python train.py --n_layer=10 --n_head=10 --vocab_size=32000 --norm="rmsnorm" --norm_place="pre" --norm_eps=1e-05 --tie_embeddings=false --init="trunc" --optimizer="muon_variant" --lr_head=0.00587 --seq_len=256 --train_tokens=409700000 --steps=5737 --dataset="wikipedia_en"
Each number is 128 + 32 x the weight over its row's rms, rounded and kept within 0 to 255. Layers, rows and columns count from 0. Numbers have three digits each. The size before them is the row's rms in percent of the matrix's.

# layer 7 MLP gate, 832x320, rms 0.113, rows 254-325, columns 64-127
096:149125152162143138140104168058086141123138138086131108117124133157136178196122091127153111085137147127125177129143117115140143156205137157123121125156137081121160125122155149133183115195224077
111:150077067157145146131113114132132091112177161129111108129137153138117138156095130090128158179130163123085158143128103075133088164117115129092158154093151127122145128106142102132179134122154131
105:157096148141151108114146119188148158141084105148166125082091104124109099128135143136144107124126134147139138188160154099111156049116162144170079128116117167142160101106069129158148175111079120
098:164101135109129051165126081165146046159113136130147144119125080132102146144149131130169180115106164119105134151140137117192209149044095192131189094135088142130155068164140186146148179181134069
101:140142120083143143108138160139158199203105072143201134138118135111149043077162103132133162195119104141133115104127119117104105108053132178093176146141116134123109101144105117158172107204114045
098:175108159153161188094152085129146118205093101176141151134129102080103136181155040069135180165165057134139171155149121127076081163161141121102120080161103127132141174118099122156120188161114147
099:139188115088106132106064088118110135103102121116135119090134097113118115073100106123123149151107082132151106222139160199105091105145182042141161121145067141137133162092126131164098141159101133
103:114135125091069104056127130118105206123108118165120082121145153188163071128150082126031130121057120101112093166087117146160102148066100108139178112136123129152142138109107108127117156099107134
100:136147091208133131123161101143099132157107119095137181110112118099146103178119157105108086145160106085094087129118183122163176054096136183094075124122094117098147115088119112140163173153110108
097:105190159123133216120143215098098107153108164142165167081104119153152159070137132146153148112137149121123104129175160103082166079162118132142177057068117161135094135151127141132135130094127117
099:182137133097073117103188177121122185141104086110103090093174134123182114152125125042173111077139149199113103092051100106162129122153176149142105137134146131206134119129162104158108133137139148
104:124155152122082177132101112167207100127039126184119157170133135170118184132088168120110122102124118164119106096154124058148077118159148122106169073127159154100138071050141117104131097182112118
088:083083165127109135176105123118109140113201115121167112157122094057152131129163174123111133141143117089096131140106117139164123122164132101085136096060162144141155143172115139121178126152107117
100:131135205125078118118140090119111171114108150075164127120146148165114159078117145143062158152088154117103111128104205163068137163114157194115131158118105123099106124191114104104086223164104058
098:130145160133130151118091104180138148153165094053121119157122119102115190139144141118100113178205133108151198068116142121122078131159128172207112155154134146120116120155141154079153172128141162
093:132158125115122093086130176093129153090117169116078147095088121134081149109166168126146125072172178100089178127125102130169100138132152122159125172158162118157089178144127149130089129126104143
102:115122110192027146131167113172093178096110137114122104159137135082163154127167079081047125093109096068118099200124123181157124194115150099162056111155096127120119160149138113194099138153099100
099:200136128134149113128136158100091162134074169128115112081096085124179067124140122156171135125140139147123104135148134133139193127119122105121152108096111133192114104144157114079131100081140076
097:152098096158074114169123180120181171066123088139146096140137140149086161072088089155110104104120131075072035144078121154073086077200140109137157152162107148098192127145186150155128098153128097
097:073145152107141120097205108121089190153109107083166138131104107136138089102179116138129188148084156058109155143159061123088062124129163131165131099144143126091138078108099154137075123095127163
090:119104134161155119149205077125159136151119125108119134149139126097058143127089117131153147107198098118126100128154067136104110083120043088119111086091166103077141141143185137172117153175177151
113:156114087098117110123108153062110107110194077164143145201087138185133152105107170164157133111134129104195132067127139095166103134151102115113174155148095115079114105169141069115149135104159150
100:095129135157186117125112113189069164142147077157199123074085104123120119150114152151131096120102132109138135171111154111132119154128141121196101187165121131169127178122012122142067135094141138
093:095097099112087147095113144163114105085145141132133078107099142098159142110111123101180115114084097127142064176099121099170097158142163136063157130080168105137132170106210174074156162108136151
098:132120117116158081159112151135113091193109081113150120091211098107155132157139099098098170165143136102117120157091125098150183079048135130137127094140125084129082143103120132160130112093131122
097:118113128166134068110141149180124156085091119133109098153134184156121178144160171159137120109145195129124127110123164129162149127159162095140108104141187143203092101135111176125184150139175100
096:138103156101113150080090111093196188156132125088113168123094138139137107087129153129172162111186135185154167136040121128147106110064111085125116047095131106107097164104149103094126155114166155
095:146133143102074176168155088071127127147125124132173094112129099152111130096141109099115108096054118118184162115102075102119154131083098106112123130133124149169142149143118142168144120137142159
095:151097153112153084088144100149113127110163139051118085147085122130082141140054079135155102167053093181122175142131130158147135203124127181207224121155146132128094164103101134094116164099157132
107:122098120147143140112202101116068156131099166104157098087165166099105121151170114105102121155124167078152136148108102122124117129091214075097147176075127079103084127060133134153139058082095188
093:085206123126154161167147108165129137141114191102095135122090109144078110140114123132147102091145091119097091083128129111102083147120095070115113123120121127094127089145162175114120073077117107
102:174181120135128091147071105160125137128121126134142087139136167170178178128065122164117143117098121115094128097143168094118108029098147197141164194066141143106132053170183136155174081141222114
097:154080092137087160139136103138128155162151095129148185111075142091144112194144161153144050170212067097106132177124041118145080112095154124127128122143065147125082129114111130153126122180120104
100:094162130136160169134101140126148135102120125149072135168094137134107058130113153111169112137105112154128110090094113101136162143121127135073152116079107126129138086084107108118102170102186148
100:145113137143139107110121141074134105175075116187112125081168099100096065077130104080167139115091132120097134141157130135192106118097155073111098096137137081116127123165107155134164088125109125
103:165156145107188111132119106103158101072157139177123141157165136032145150091139092124110142118136179101142174154116138153111129178114115142139177148085100101107093059164169098085061137150083178
095:095104138127112122179121076111117201201124115111148061147150179092159111116125166117138217184120115088108088115096125134090092117129176109123139136086100081124165156184118079147136140151138080
100:118150124072145095082138149111136091146141144122110055111083123128130101161145107054138111133124154051187110158069120103126107075142121181097206099135099115118124166039196170132131072078151101
102:143143140200091112153136186144138117120127127132098121134179133127139168147099087126207145098148096131117067073136164158163098114157155106180135179053129103147120136103137131106131148152042159
106:118137153094138132096097121119142126177082093118162103209090081143154112116055093196205143158142149134148129108146111128111126175138183120179159140168113152054112063102124130187129147111169109
103:117107144130093132156145178169124153136120152132143110099134128142146133127167100128068154122134125095114131089142082163070101109086121127129073148084098102114120149052116131125160123140096123
098:141068144096136157168132142076144109215172148124127098116104102138056097118133141135117041153139129135120137093115117135105175113105101108157108156126107114110094152111106143155117114070172153
103:160142054167118084096132174142047182125142116118166169150142107247095100118103123159127148065127100098091164110130145144131157108083149141126121133172142098156173124107141197156147104087183138
097:158104062113124170080138072118117150091146109135078119145114132152123151098102175077107088106125121142108143127119118135119167117140159111199120117149116138109094164148123171149155079074152119
094:109133115144087136099133109157129137146147096119142126172178144078160126162117103146167183148175132128082130109127127142120134122175135144120193127144158170122103139099131081148138169110123141
102:143163115165111078167133131115151137059098119119048070129112136105152138137132122155041147101153171166111089149114092152095165079150145110153147115105125164089115142116127115072149127129088097
101:160069104097124101146145164162114103085180085099092111159170134140162111084175132063173169115104096080124176112105169099143134134129106108155165156164154065106049112078125165062167087127164122
102:082114129093124023184178180141165161158149160116112058128152095106119131168154126192103146117095115195115161170142094116049162124148159097141126104142185109090125122104097121154141142162129139
102:083114070156114130187093165192099147098157127140111160105163122131153198052091094088097113148157099168118165195125145164153090145187083130140135221131114093135124076128128117140155086142074169
106:122125044111094114167167105108074160120112099151125108111108172150107141122120080135077174165077138151100134147122110115088157128123158137145094163116092156143130048163104133174146074092134078
096:093146097192157114125101152157142112112126132168146129122128137117169082142090095084149178091153093125141106160172071170162135127140086185128114132135132168144168088099173070070132094061156195
097:082110146091109194150139080170130170119115077130111094073160134162152121136141194153137126119148134149191162096078129165117113132086110093085071132147087147157150127133197178125223101133183177
101:138094106113143125193151151062098175128170145091102099090113126146104131123105130109077083122060089193119211124164110100114139085072099125128124156107114149108126145105133127064155138061136127
101:097150122101142120149156107097108138097145118141159162152169117105125135169150109095129142122057149163142177129156065107096141151113101123100118104143168149169106091113112115138095082146121126
107:174164129121066123087133150183108158065188103128146112191090117197125074164164129108105158079119149151177137126139110093156125175126120140092148077158152142172137052124094109173127127138117096
102:156164064083080125135098138143114164160166154097152150131129103098122117107135112077110189130130122146115089198095177156116155174130125128171133160112103122177106066122102122119126126132022235
089:150167118122136169060108172138118195167155146139176126089122202122157118137183096129100150149178075133117122116123164151153118104133137099099079162136138143098090136163127141074092138178159130
094:092142123159156125180083091143088103163078168143131063163135194101126130140107108117120036089127107145093143121126101093195094166188115156143154152133146112117079108123128142133189116095159137
093:148114106106172110130199186101146120114108159136153081060159085134150165075082143146130104110178087095172086138104134139109147097187180158109124138149152092113165055118131131133130101108093080
093:101166115119108138164095151136171019168097110188148127175105137147132112153130105140135193092134088096134123143147103113121083084162169145121175137121126129104106067115140100155101056142142172
096:155158129117080144082146142184134107091163129164151181122104074081117143069143161149101159156128132126123181173145175223138127161102110136119106132115173177078087124155125122128131112161129118
099:168073151185111135082173192142172118121085145105155192134182125123084134137095082130195107118171151150062143158074140156161123069147099059085039128108125121144103089171092124129104110179168120
099:150100101080078138053163106106152123115180126151108089134130150100154104093161106150171115149129110097093061129133152135077108064119104143081108183125088127160135104109130137120106079110188092
096:194159139109120108129118119143150196143132119129145143126094104085090117145111171129104224160121121126139127057115053108142158117154188100112142107102095131103103123119167085131098128169110158
103:079102156120171159131064113083115143096173160108126117096168136112087168122118130137105143108164109152128097139063121125163164080109146132152156138161127111095152103117129171065142129123151107
101:160138114073123127177142172122120147151134100125165143152059118113163119170144054082122110146093171121122082125206153155070150112105129126065108097120123126118053079096145149133102078089134134
097:094079179103118086104170099092095157089102126146131103171096168149098153173121103122127142084105141103105163132145108124135151151128158088129078148117143149164152123072120107138140134135135142
099:161131172103207103157121174161081140088127076098138138189175104150171146134119127165172178141097166112138154161102116122116082111142104131074144137139158118114161122146132133148135121112132127
098:134148102143105117085098148142107147104114151143150094175093174082180068104164160121164086112109082152110190129158181113097098096152115138072099206104131168125159166171165145167180061104188157
097:133083149114094145173132092142101080178069178114130134189195117054171181124136146150110138096102110132120123041091127111102067133127168058184106094094152111161134128118105167187074171040108133
100:151088158127176110155151125084097104098106171135093135088113171179150174165169116118113205120128167100111107045126153130165162112086122145117157153140171189174155106117146149121097143121118156
106:110088110199133081159121073118144111112159107153117158136119116072121139110123134124168191146077116063170136133152083093127151154091165061082119078150106124149127111178156143088128117118112181
# layer 7 MLP up, 832x320, rms 0.118, rows 254-324, columns 64-127
095:092089072130162182111142156129110129148108109150145075125085090162094118146090146099153087125081107075154005121057141123125140134138124168194093130164177128181104113107119105208115164140124130
089:158148224099165126145116129158147119190137070095104145126063104108128077113138156158121110059099144153161137106184171100172143124100150129146089143157144123181118120147135152115087128133127123
107:130144100154126122137071176039129102102127172168176157139123122149093181088185112158080102086102114064126156099083089126079116151156113103124135087156085141148113184079088183143203068152102149
094:155125134077069161143180165119122151174135145157126135197131138097143114172098050115121147104106156140086133096079117049102143155126153114161144107105081160160057070182148143095133085136131158
094:118111144109190143121166133082167144134159116169098123186185084105051070057164136153170134120086132166186107180115141065150167130175173128157153099105133110121112189112111181118097156111124133
108:158159135099139072125126098153153106100122115185141205047091139170177136104130096109133179121158144178092200109072107119135080142104125132145072152198158109081158169164141136143170144114079126
102:121109125150136161147148107123147161180135148166110065165082157099139163117195107126086117178104129113129134145187136096156168160100105168161149119142151109140101134126058167186153205129149127
105:160165068132135139090117053177136162098078123141194116135105138105031177105171139123185219128153100168122127129165105130118126134120125097185109103150107156139150099149099159137150135082119060
097:151168105064131134157155149165112131107189086171095148095084107118089150120133142152159073182152093123110168153150117137169151170124118189148124142074160123125109096162066124159127112056108140
094:095141104179164105148149165068129164116162168145162181176138119075107120084131140159149122127184104084128105133101108107107144114154098105081120144094146103083116049109134112118115129109164135
103:128106139168110126064206116098120183169174148145159102097151121170124130115085152131132125137100126156131118157114114152115158120110139068103108144136154168103163152114131159105158084114110121
103:129161080168123143058178157111113171100116134094169157109151138124145140133075092123146136106117135128114070108150088131111130103106078107103119076138097074097167118130076090134089102146066136
099:063137126146104183130095110137123103143180112105107161111094097120152137090171166091127125132117121123161073141098124182120111071137065139103178134092127121126132105177100154134149149158143159
094:131124104110116136117149143097099184165179129117069105149109110154062105159147181138089181158101089177132148142114106156165090164044137108144150120166158113069071160167162089180130122110152106
097:200149113097094191164107113135066188160123138153117103125128091129118099117086215107089124165082140145066193107186130195104107108185159120125132079132094146097160164157156101092146110098156044
095:128125180114139124139124150060174137101125127085129122094153161069171178205153142133174121187149155168099133148134171109116095127119167185113140163139149125185103131090100180090050052168131094
097:089136091105124095153132123122117129103142101096164146094185121176122136165153091123072159122109106144099104135144148076131166143082147146157186095077127113087151180081169117108108085125164094
099:118096095064156124093140159095108123073077127164124136143069105133111079078060058121146126119144173145094112098128108121088132136114121119104118141121107120128204174105132112115116124131154107
096:127082148123148123202101081098141232165136165166138121171132113128115122146128099097115136165129152128125104109130131132125120104142139072162098096131134135129105138180145122105133088100108078
105:108123126085115094131114087116211109166150112118154121192077134125150150162171144110150136117208131161127134080151131134160161116156121081144168123093210156112026103099121182182078122060094142
093:195121095108183119114188086143149138070188110081108163110158107142148089121101117171109121103136142087145111115123105095051181141107140138122159185162119113068183164109142134131134080162197182
106:117173129080142145116139194098166081100152113137170141162107144181047142142132154179131147096149166099185185068115188071151102097161077133148095132140122106088153126142139098108122143102118145
102:119145159110137147089076101050139104190083109185125100129113157122164132112119153122121101117133097090086132133098127131105129141147143202140178123123087123067139118125147125180115141101154055
089:084190134147195108133092112097137174081186103120142109112120129121176095165111127112120120165081108191132125047193130116111108129140126196092125139153091137133111123153119116112162153086074096
093:099139129168154154101083156129129121183127128161117088081102131096178132160139107136130147073138124172178144135144140129133127111094155072071132093139113059136163173073124092127108119116177144
096:178137114140119069149074078104131216151177160088125104168089101124095172073141124103131140122121106097141167119113151101163157171091134148131130187111134231173165163128139124088096083177146158
095:129124094110130145113130123141103088132139190109098127057091147096090138218190164088075139180097132070082092129157139155118098127157128142121165123153146147124112117154103160168102097158099143
094:137126161138136159167134084094098080118105130160109073114145091164121104125096096117131165140091108118154191117140090064180146133098154168147084116179137119121144111145159212148117112086114105
101:156160152155103126139074130100098141099144080122150211121166152146089148155088184122146150097087168076103158119141176133111177118132134136097123163128162129085118126151081139063067088135086141
111:145097099123107130147078108134142180100152081143134195131102134156138147113120152115154122187089123138164095182125101131110101117159092184135161035178126142102148157182141112124109146110151102
095:103129119122125162153138106134112145095165125134117126125121110172145152157201089162096127140179100124158120140122186063159111112156091094143107094125089107159112134123151194188165061085134070
096:087050112155218175130157161130177133148095131042113158121127134114076145146206118178109105144129154136192113103168133125100151162166124112148136138185091117156158165152156139152111151121167171
094:183181141144185154109085101136191117098154104098189134138144055159117222091135110137128115171129139135097135146164181094138144113114121124162113132084116117102126127171120111089120167192107121
100:128195112110116106140140140129122130135144092144102111128120117108161101073152124154165161138129153152131171095197124098106152183095180091149115141137197197101144170136119156040171106096106129
101:038136131125100167073183147136124117120172186150144128153148100144129152111130115159104090127080109129121107112144151124156107139075163086134140148151131136125172141076124136105144095146150182
103:123137135159096120092179148112198101178147143099138178125126113168161150159136157104107086184096137079147137103136151142150111127140103110148073182151140121164142117140044115139103129115202116
098:153166158129137203166127089143185148125123096109175108130128118161067038154126103086169173143125092090128101117105116131110171167141089139183087068121104143191188164110085123114099137172166106
100:180122155117162112156131100095089137157199156105072128102128132065109104168078123088089098148132108108152100101187135170085111135126135108160164148129134089140139083113190203243127133144141065
105:152135142121102136119089145137137096148133129122228114203096136132110127104153081117143140155150112188133139145125121110119164167125157094144100165103107173058080083121114131109097153137187147
101:123109146133123091122161165152103158156163143065174143151129110170143157112091168155158085159124142085194128105127181125128093102100126118120078138167154132144104085090117198156100116145101132
099:071158115108141096140117165125099163152169108145068176129116114132109132104162134110106101129120168181117120094191143112148142161109145133096111157119178132187138163149135156153077108113130137
092:116108176175183142152159160127150132032151124214152113099149102136098123116132132145176088114156108109117107098113131073054170092120121157142060171147129152106153128096093142149066108092163156
101:114161161095152188070129128152108124139105120093095140070143173121175102078087057089136117154109108108168113104125172113116165133093137144131087105150129059141096187118104113058090117182132120
093:138117148196111167084169119130203156130162160076109164109126096157146104172151122143129144126142097108176105150108126155117163158127138148086134092118129201127131111099097154134169190254081095
089:230130154129105114132106095092072109111135138099103104111110118138131163105136127151095077124152101077105090147097099138118153139123109102134172132157136095140112108098097091158151125168079097
097:127198099113133191104090141145163140141152109067150160175218192052103130161170080115162085169135147157076168128100137156097112111148119061187132072139123168147132084060129124159138134126094148
107:140134136118152140115114121147173137118108123134122119142168137151090101086112096073131117122131128146147043143119156161108132126107169163148052127118129137074101134110074068147174148153142097
095:134209208125069195187074085131152166118122111129155145089093159113186126094059101087152118157135126100131114114120107168190121109175087102136102098189064198139094131125131134100108106173132137
096:108143130152130069110112170182101110153105113084153082234098163104115108055074121143105137112126137131142155157193118124117114152147147124083190194070139053114194186168164121096137101093106168
105:037061150122110141130137119109106085095102114142142112095142141103168160103150182127119148131128132173111145200110152137088070134155065135066133114120121135110155118195175137097093092135113113
097:088134122113127190142145113134111145137108130125084150141178142118072172138112066134088146116156137096168197093188153138185073115179130246105192106126107170137109105116153146144184110184152117
104:103078155086133159084164085109102141093153081161128116122130077194139074147161145140159120131163138133146051117113125133110141086158146151074138119079118136176090113119116136149181097135182147
101:143119181142156114103076150085122153095097098122139107167109156140096085106144198152081184120069134104169113158078147102168145144154147116108134119144174167147135130090137196136148162130116098
097:153128157203128172096136098162145107143135164097159118133161129128161147125102101092134152118114127099091132151107112122142130135152212160055160120083126138154131097132094113097101079116124162
103:106100109133113153134139120148127043165065085116116097117155101123163160106137148149153066159130117107113118154155047103110110135090106131130098157116150128091104195101137138137162176086143120
092:135137125108074138093166079143140081119132117199125076096126063113126106103093158105116116078181137176145150151208111153173117164077135132128126142208130157101088166154120116142115144154091135
100:120110135124156114111115114153109159123081148128147095194136075111183165122069134135111103140160134140120144143124095136098110163141125100140197143120125212154159151146139161163187104067093170
099:106083134124146102158108105084073110086086131148123161099175100149120129120124153133119158156169151090150133109176123125180102097125111075132166141156128137135204131127083087162102133143074128
094:120141097090139174152108185108160038120106127137121097201118116164141123136187118126132115131104111117049110156073108105123119146057067141057085101183120167103154173113152102145113135134139133
094:131200152155089130109058139118175141135167117153161096113037143130176171169119134135171109119141157170100117093092101103070111066132091142133196096126104129143164114117130139145135073154109157
097:124134097132070106145122195084120173178135160135112107101159140074184105139116164140146146126151158165115123119103141104114132120121121129152152110080105098096178078123087104162224072123177156
101:105149064108154106150111100108111173140139160176122078079137120128162132142111149114122174124135101151108109104130049099117127132163108147127153168106137087124127126108098163079146124089156127
104:121130154158134131090069082136135103124149103096097108124120167201137136170141092164124181149161114111113058141123152153109083129096102077137096181157149189104152150192130135114067159116099157
104:135135121123152161138126114037152116153157124083148073079170138154139115162114119172127127099056174108136107155088170150117138122134067158112213120130116175141164147122133113178136114120120120
096:132140099129109146188085136117133134178109086083145165111097073084128161106155136149103182124111101137144096080144133130091166156110125134131118123155101141086123143095140127156144153110139151
102:111166092148092096138092133188108134141108099128137144135169103150179101147140130073137119151169067119145092082118219116137102125106111145142036117070122120125081062102134150112107153194125140
092:081131164115148102161150099108178089120208071177127108104087140115122139091187088124155116076124118064046059106108138144168137121134130130153161124151145105167192153104118202152165125084109110
097:131131174184104094080134097175164125143142073146171130124179185095103144184149119114106105109110134113206150146116114085090124139120102113099160177165121081181095080063139111139106122154178107
095:103152126189184149144142120173101164102129144159157186207049127150139185107096125136155138111120126139124111136092126059120108145120120119139070146156123094080124183165176130175135116133147112
097:132130177139095120197149096115176104130132087131113083100082132177186146064150122084087171170120130078094167145147105140150099139145100110080096146081148114033121128107114145134135155121112169
100:099143082187110147133170104189150137125101151119068157126133152126088079097138172131119124169191104195145219149127148136068074137178138180091173160126100126222061184121115129135167147141133134
# layer 7 MLP down (transposed), 832x320, rms 0.224, rows 254-324, columns 64-127
106:117154147117079132139108085139111091117189124135171081092154154115101083127146134157110141089127151048123117133146096163128084189088133155110147123092128164127109138142115156140114091148042118
104:180111119133141097173067118111115130131112204152148100127197145101124043069111102123189108123182118123106139077175108129126123150135141123131123130124113148193099132134139092137180099152119134
102:141090125109085090134103151112093111116117102156160164122094125118182089135118108056097168142143137052125150079118060138109094183126108132086071184127144108150134188157133171099152145170135149
086:110102112125102120130125087105160126152188106140087158094133079126117173169134137122131138164104096138113158194238117136131121137076092141135121109124105104135182132079114128149118098118118141
093:121075150190107109122113113125159127179114084102122157156116091161129112114141103120124081113130146066137184135108011082083174177127170113211066119184115064133107123104143099179082113162170080
091:128184098092151175119138080182097060167208147149169127074086178105150178131109106107133130165154128193121188111074125111119162071144202105111158143104147115124120145150134151097114139113101101
097:113134144165138129100112156118117175151128150183154085089122087117134103135163169111096123163152104098235125108135088074117095183093167122117155194156133072166082138097070114158115076160137152
090:105167133128111103106167136108092131114178109105077161061158131139144114112153159129101159132079107120139079103061147143192114167107146144138130147110154141141189107120108179127182125149134091
097:126094193094100135171157119159130098124173059176088190164083157164127114116162159198103151121104177141166111138163117163108105129157110120114157129119168129118084115177070167164147126125098118
097:112161144130155107080128145171120071046139097156092107188142102135128161130087153099176129113101147129132124089066130139099117115186145076153162108173127087092161101199133146117159112108110145
104:115096097094118077077151078113086134139106125144130100123106191088190131106111182100132114093134118107197111089183149117130120116151139119171084134081115117149163064124107135170138178091110135
090:077047129127137142146159165121087148054137076105148127195166123121128138130117149102148180094069138155111156106127096126119167097128124152211071111053157129145113126098137157145162145135128143
099:109074139103131151127129123125092135113135077153130124123215101113132132100177183138142143108141139124134072178116064102155124084160114137111118020115208158155128122185123139098152142166097100
107:154137142136132147112135143137153139054157139072090109168173086098126159136176066117108144172141136136196118134161135151092089124100105127128155145153141091156119138136197099114151165095071100
089:119119130121161095080112110151160064143118143155166162116205124158128106176195234118105093137138122117115062120046171114120140078167112138072091145154149130170163103112159074149154131103099134
098:109166105175149099168181131147124162115128096192141182108168156084153124107136119114108113089123145180124134140125094141075180141087092088129127165161102112111162151112167081107162106177116119
096:137161118154079145078194180131118104073070185139113121159094145120113125112186140092147120134074166150116071117152132176208133120107124111180148118131126099142143136168063115114101105208071127
091:165080119128124117119142057097133143118109113054098148108129122125107123138105192128141134116090094083131130148077080207175164120134159134172135095133107101108143111098039155199148108132086112
097:147166086128161169190101132116113092112148070062205106157118158098169108130130146122135142103071121113097202155105171132166095054118096120114176154096171127104143107114118055162121181183122169
099:156126164113123138132142122122100176114110185088105122104181123098157108081114105098099139180112110143112162139097114147045036127126128084158112100140089143104155146157152150131077128113103140
090:171112121203086093120085140163104102148108181143066162105102123129110161174098133139129142103121154107126180132164099129138142158099083107110106114072114105149081197143111103129111133081153072
123:136100124138100101121151197199103109149120197099096083139079148193164119124091237146140130129160130153143179149134127117146114104125117126102095075115150132116150018167132177074128162122119174
102:047144150104149125134039111145136087086127130115072148143130121154114132060103174133080109113112105194152099110108084123078127057136130096163130148159142053109111133132101137097100182116192176
099:083150095158103148135149137109062162121128181092187117092113150145117108189120142065131106142122131120071207137126171098173124131116161100087179134099089124150125132073134146147121144141088135
097:153116080070123123173078178118114092137112139114079093143100094159141124110145221137057159149080100161128126129119116108171073106109143162084122094112120111167140128134107118113077149133110145
102:138183087083101113127127092156132110104155112151079090075154157073123123141136144095114177147067093150122081129239149097123093069130138137177147086106160131195074131188127112104131127086087110
104:067138115116169124099103147190181166137058136087132124121114108110167088093158122128151165143139084176110097153102122118109144117109135106115090117148127076102096150165111111060152079122117194
096:164158065205107117127081128136116135179189132138109079156153177156131074194098065109176180131149148115076139103090064125097101118157161202123164136156110098167092135107124109103128143146072107
095:134117117092099092109151136074164144110130112105113108134109190185082152119129134169110125103085095109141200173160187143171189101111165169175113120102074145148159162096113102135168136134096170
103:101117113169124129141104110123121126031115118170122111141115136079147116113111155101129110163089091144142133151167107094133070087155078132091099146144103106124149196087128124138095104088191144
094:085100169135103124114135174177178120148176108137118141133182111138126047124126041155088151140145138127192110139161114152133087086118097169183183104174127069168133095156104105141086137141096137
109:102170117112112160097157121130119102161167130135084145095107130127079100116106132113134126100079139129094136141208119162218112151185144108070094131108099160161152164135059137172113131088025164
091:158143164122093166117137166155141153147115158132116111169157040149154112131132087156151134191105129218148121144177177136126147140134094134127160127125119162124168141128098148132069111128126101
099:149095118130084141116122104142126140174106166104101113145118112145175147131167092136155133111112119121101127097180131131116199165120114101132092168110129111069125190131179131109118120150158117
093:117130152127145097088155106110138146122154107170131105197116148097141124116105173146160095111128141116121194057116086088135142125135131129101135094066117125193065140190194162148072182195148094
104:107150058146133048166129161125103158164143146130159116105138183150096108090149106099155118123108137117134092122101090122147137134086180145072131135094148153123086159091132131138172122148128044
096:185077117123145191131094147102120105162140210167104167164063125123124134169138083143160096146148163149097103109143116171116171143122165079147190108086131123066113126111121140092160106088146152
094:195151116075204105119083104116150098145102131120163117139088132071113143168105160113111054146136108099106126090076108146087150131133110071126073119136130101155137129049172149164135112149113192
099:095099121113113140158091163167130082085143102047141145116136084156126166155137128084185110073046089085133156156126115096073155146134140127215075108130135157182169124117102113130082143112125153
103:154100147130120119105149120107131169085130185056134165071159133107116162194097159138144138128093142111126103104164168107151134082121128104018121097053099144162154162141131122066118167164075141
098:212112106116110147048118151198132079092116118097154161141075092181122162165120144126106216168106177101093177066067140118146095134128155121143114134111083112133153106159122162163178111132086104
100:139143115155143087097107081073073105131162203088119194147086149114095155161132135162131120189098106105123184104154189182082136150117136132087112060140125186143089083220134101167117087148116076
101:096086151149126175112090110174158160036115137082131097154182110136088115138150125120153190108103112101110123127122103149136188174093086124171155109111156155162112147116128095143212146062187154
090:145153140126103175164110114125138207149086132160159101132071137143148181172172149164144150181109046138085174065124103179129080102102186108088128126186159131122116072085071089145158186119150168
108:106105173158135137119173095106113164145147176164161162143149132110179117156143194178154147143101155118126087219154140136125104104163150123125133170142127190118110125104131116139156124121105114
096:106163173163123105152082128133078108130179127129105080100133147124134153089121086186080166100162095176128103071140104143091161111154177095140066193058174150092111125115132081090091087158079074
099:129109123112148077126111126153144083186137142095100170079198190114153137103124143109137161087062109111119061076134154104083109171204125147170093204139140107069091129149070117127142098111118066
119:096129178093193157100128047101167091111071139139131124192122170162155127140082151101075095046124086119138137147153113087113102086150097090126109173186091126121161111111173106131129135122146115
103:112133121071180115077163125099154064112128138132127085148123137137112158107087179158168086129108157135149157141155156066195116148111164168150106106090104090154146117132098107112095138117079153
098:088105165094149199187128180097186122127145154176105141110127138149135121062128110117134119133138139165114163167078139083129142097092084145144046195148108164148182098091135128168119152084146124
098:105189135132074123118136152111176173138130152128077100139168096175098171152153079140117181131191160079109076100084133153084100191118080157148175127090104183120117144147139127110175138164171139
099:133180139129166127125106150084125157077123145062113098156120136134114203110133146071121133133115093084142180109155129119141142160122159149135173100127149147114093112179117142106157164168145112
099:112140098128199139111096121110125066073144200104127148081147118123126149147111106112122131153111182086109119096161130104190072121109140102103113116110089125130146066163094132133092152094091085
094:077101147037129093111127101178105146208164089151147102128170099155164158118132159129177087082170095157144112106162130184122102140139136154111144080127108103154110131098131069148153060177131115
098:127107080152162115198096105052117132135100095109137131164132112180138152151092152073182112223115093109128170122076155087094154161119162149109133109127144083044180112052101134120109255138135125
099:163108139166132120209134119110131181101177121170161109115111143083064104186114124103176075098140101120103155159134079160117116098133103108097133156111150147079142168132156118093113133092113107
120:130161085075146144108114183196070118121099097061175163106109191110125116186135096142131152156159108119126143112155125152137173134143123141147101110185116103124063166148104126105105153157202122
114:112086118102156096136145132111151127153120162134137166140108098140128106132147152128184123114108165146138111150055139131129091082161133176147131127159088104143092137106157108151157117162099098
085:154093133177125137135138153168155138117154106167148133101119109134132114159103109108122148099173117135111114124185141158115106134178119117145088116141130150069112148170124106077161135183134128
096:179149104125087140169124121152175150134082091097110079082209172152211113091150150096127150050107157131151127067114120111127122107156119153215058143112092124092119147100088169122133083187147163
101:113150098148123119128144187158109170175082138111119160092124093102155059094165166115139135138164093159066144109201145116130110140103107156100075118186178127147112094089131118111127148119157094
093:136178075088146192139151100095087100142103140137113120092175107112140133151099109113133102078155143144163111141153120114109140120182166115136141130076206136127146183136107130163138121070102089
102:153079113124104125141049142117099120146118145118114113141118163153140143173072065154126255149106146116104138166141155188100142145093125108088140171209159089148131140158133131087141155149075149
101:165093098084133100178112162112150149126189160100165181065161114089134145147111098136168135131152156116138119155088167115137146119140099130150162149185132125162157169146129109142158037100103139
101:091174158079154105028210162118125134109072180147097090170067130138193151130050130111183177106148123112126095139100166099174024135110134164092111114144077134149102178167108104138070130115120136
098:137125130123109035148148143154100088096122097168145116099134105143165109141115125139087130098137077188096086110161124135100112093192087132092144216038113111108128027188114154072151136167167136
086:142131138104126134139140125133137115141148116188139113156100131168084134143111104149135116127091167140119045066089091135132079089119103219163139126140184124132097097123122128140097165184125145
096:194111176107144137150163147087125123142150145105140115086150117108164169125214129151130153201086129129126060168142153105077101115076116149131050105140136101154122152114122132158142187123126161
103:165214148162170106107144068151157090153130140151160132148059100218103117140157147156092111108127148055142118048162122081144106105140088078098054107113129125141064131176116129146086102137108126
095:112104115139144116080165081093134157196155162091186160155184184100120156096116197135081125107115095131162152084095178114112123150144174051146100126141090158090133124149163127174162129156108138
095:142076094100111142121164086146151070139077140208161138134149117122104099155099140136101090131052105169114139137162115168169159090144076212132108100171094117146106205123179162146140100174130099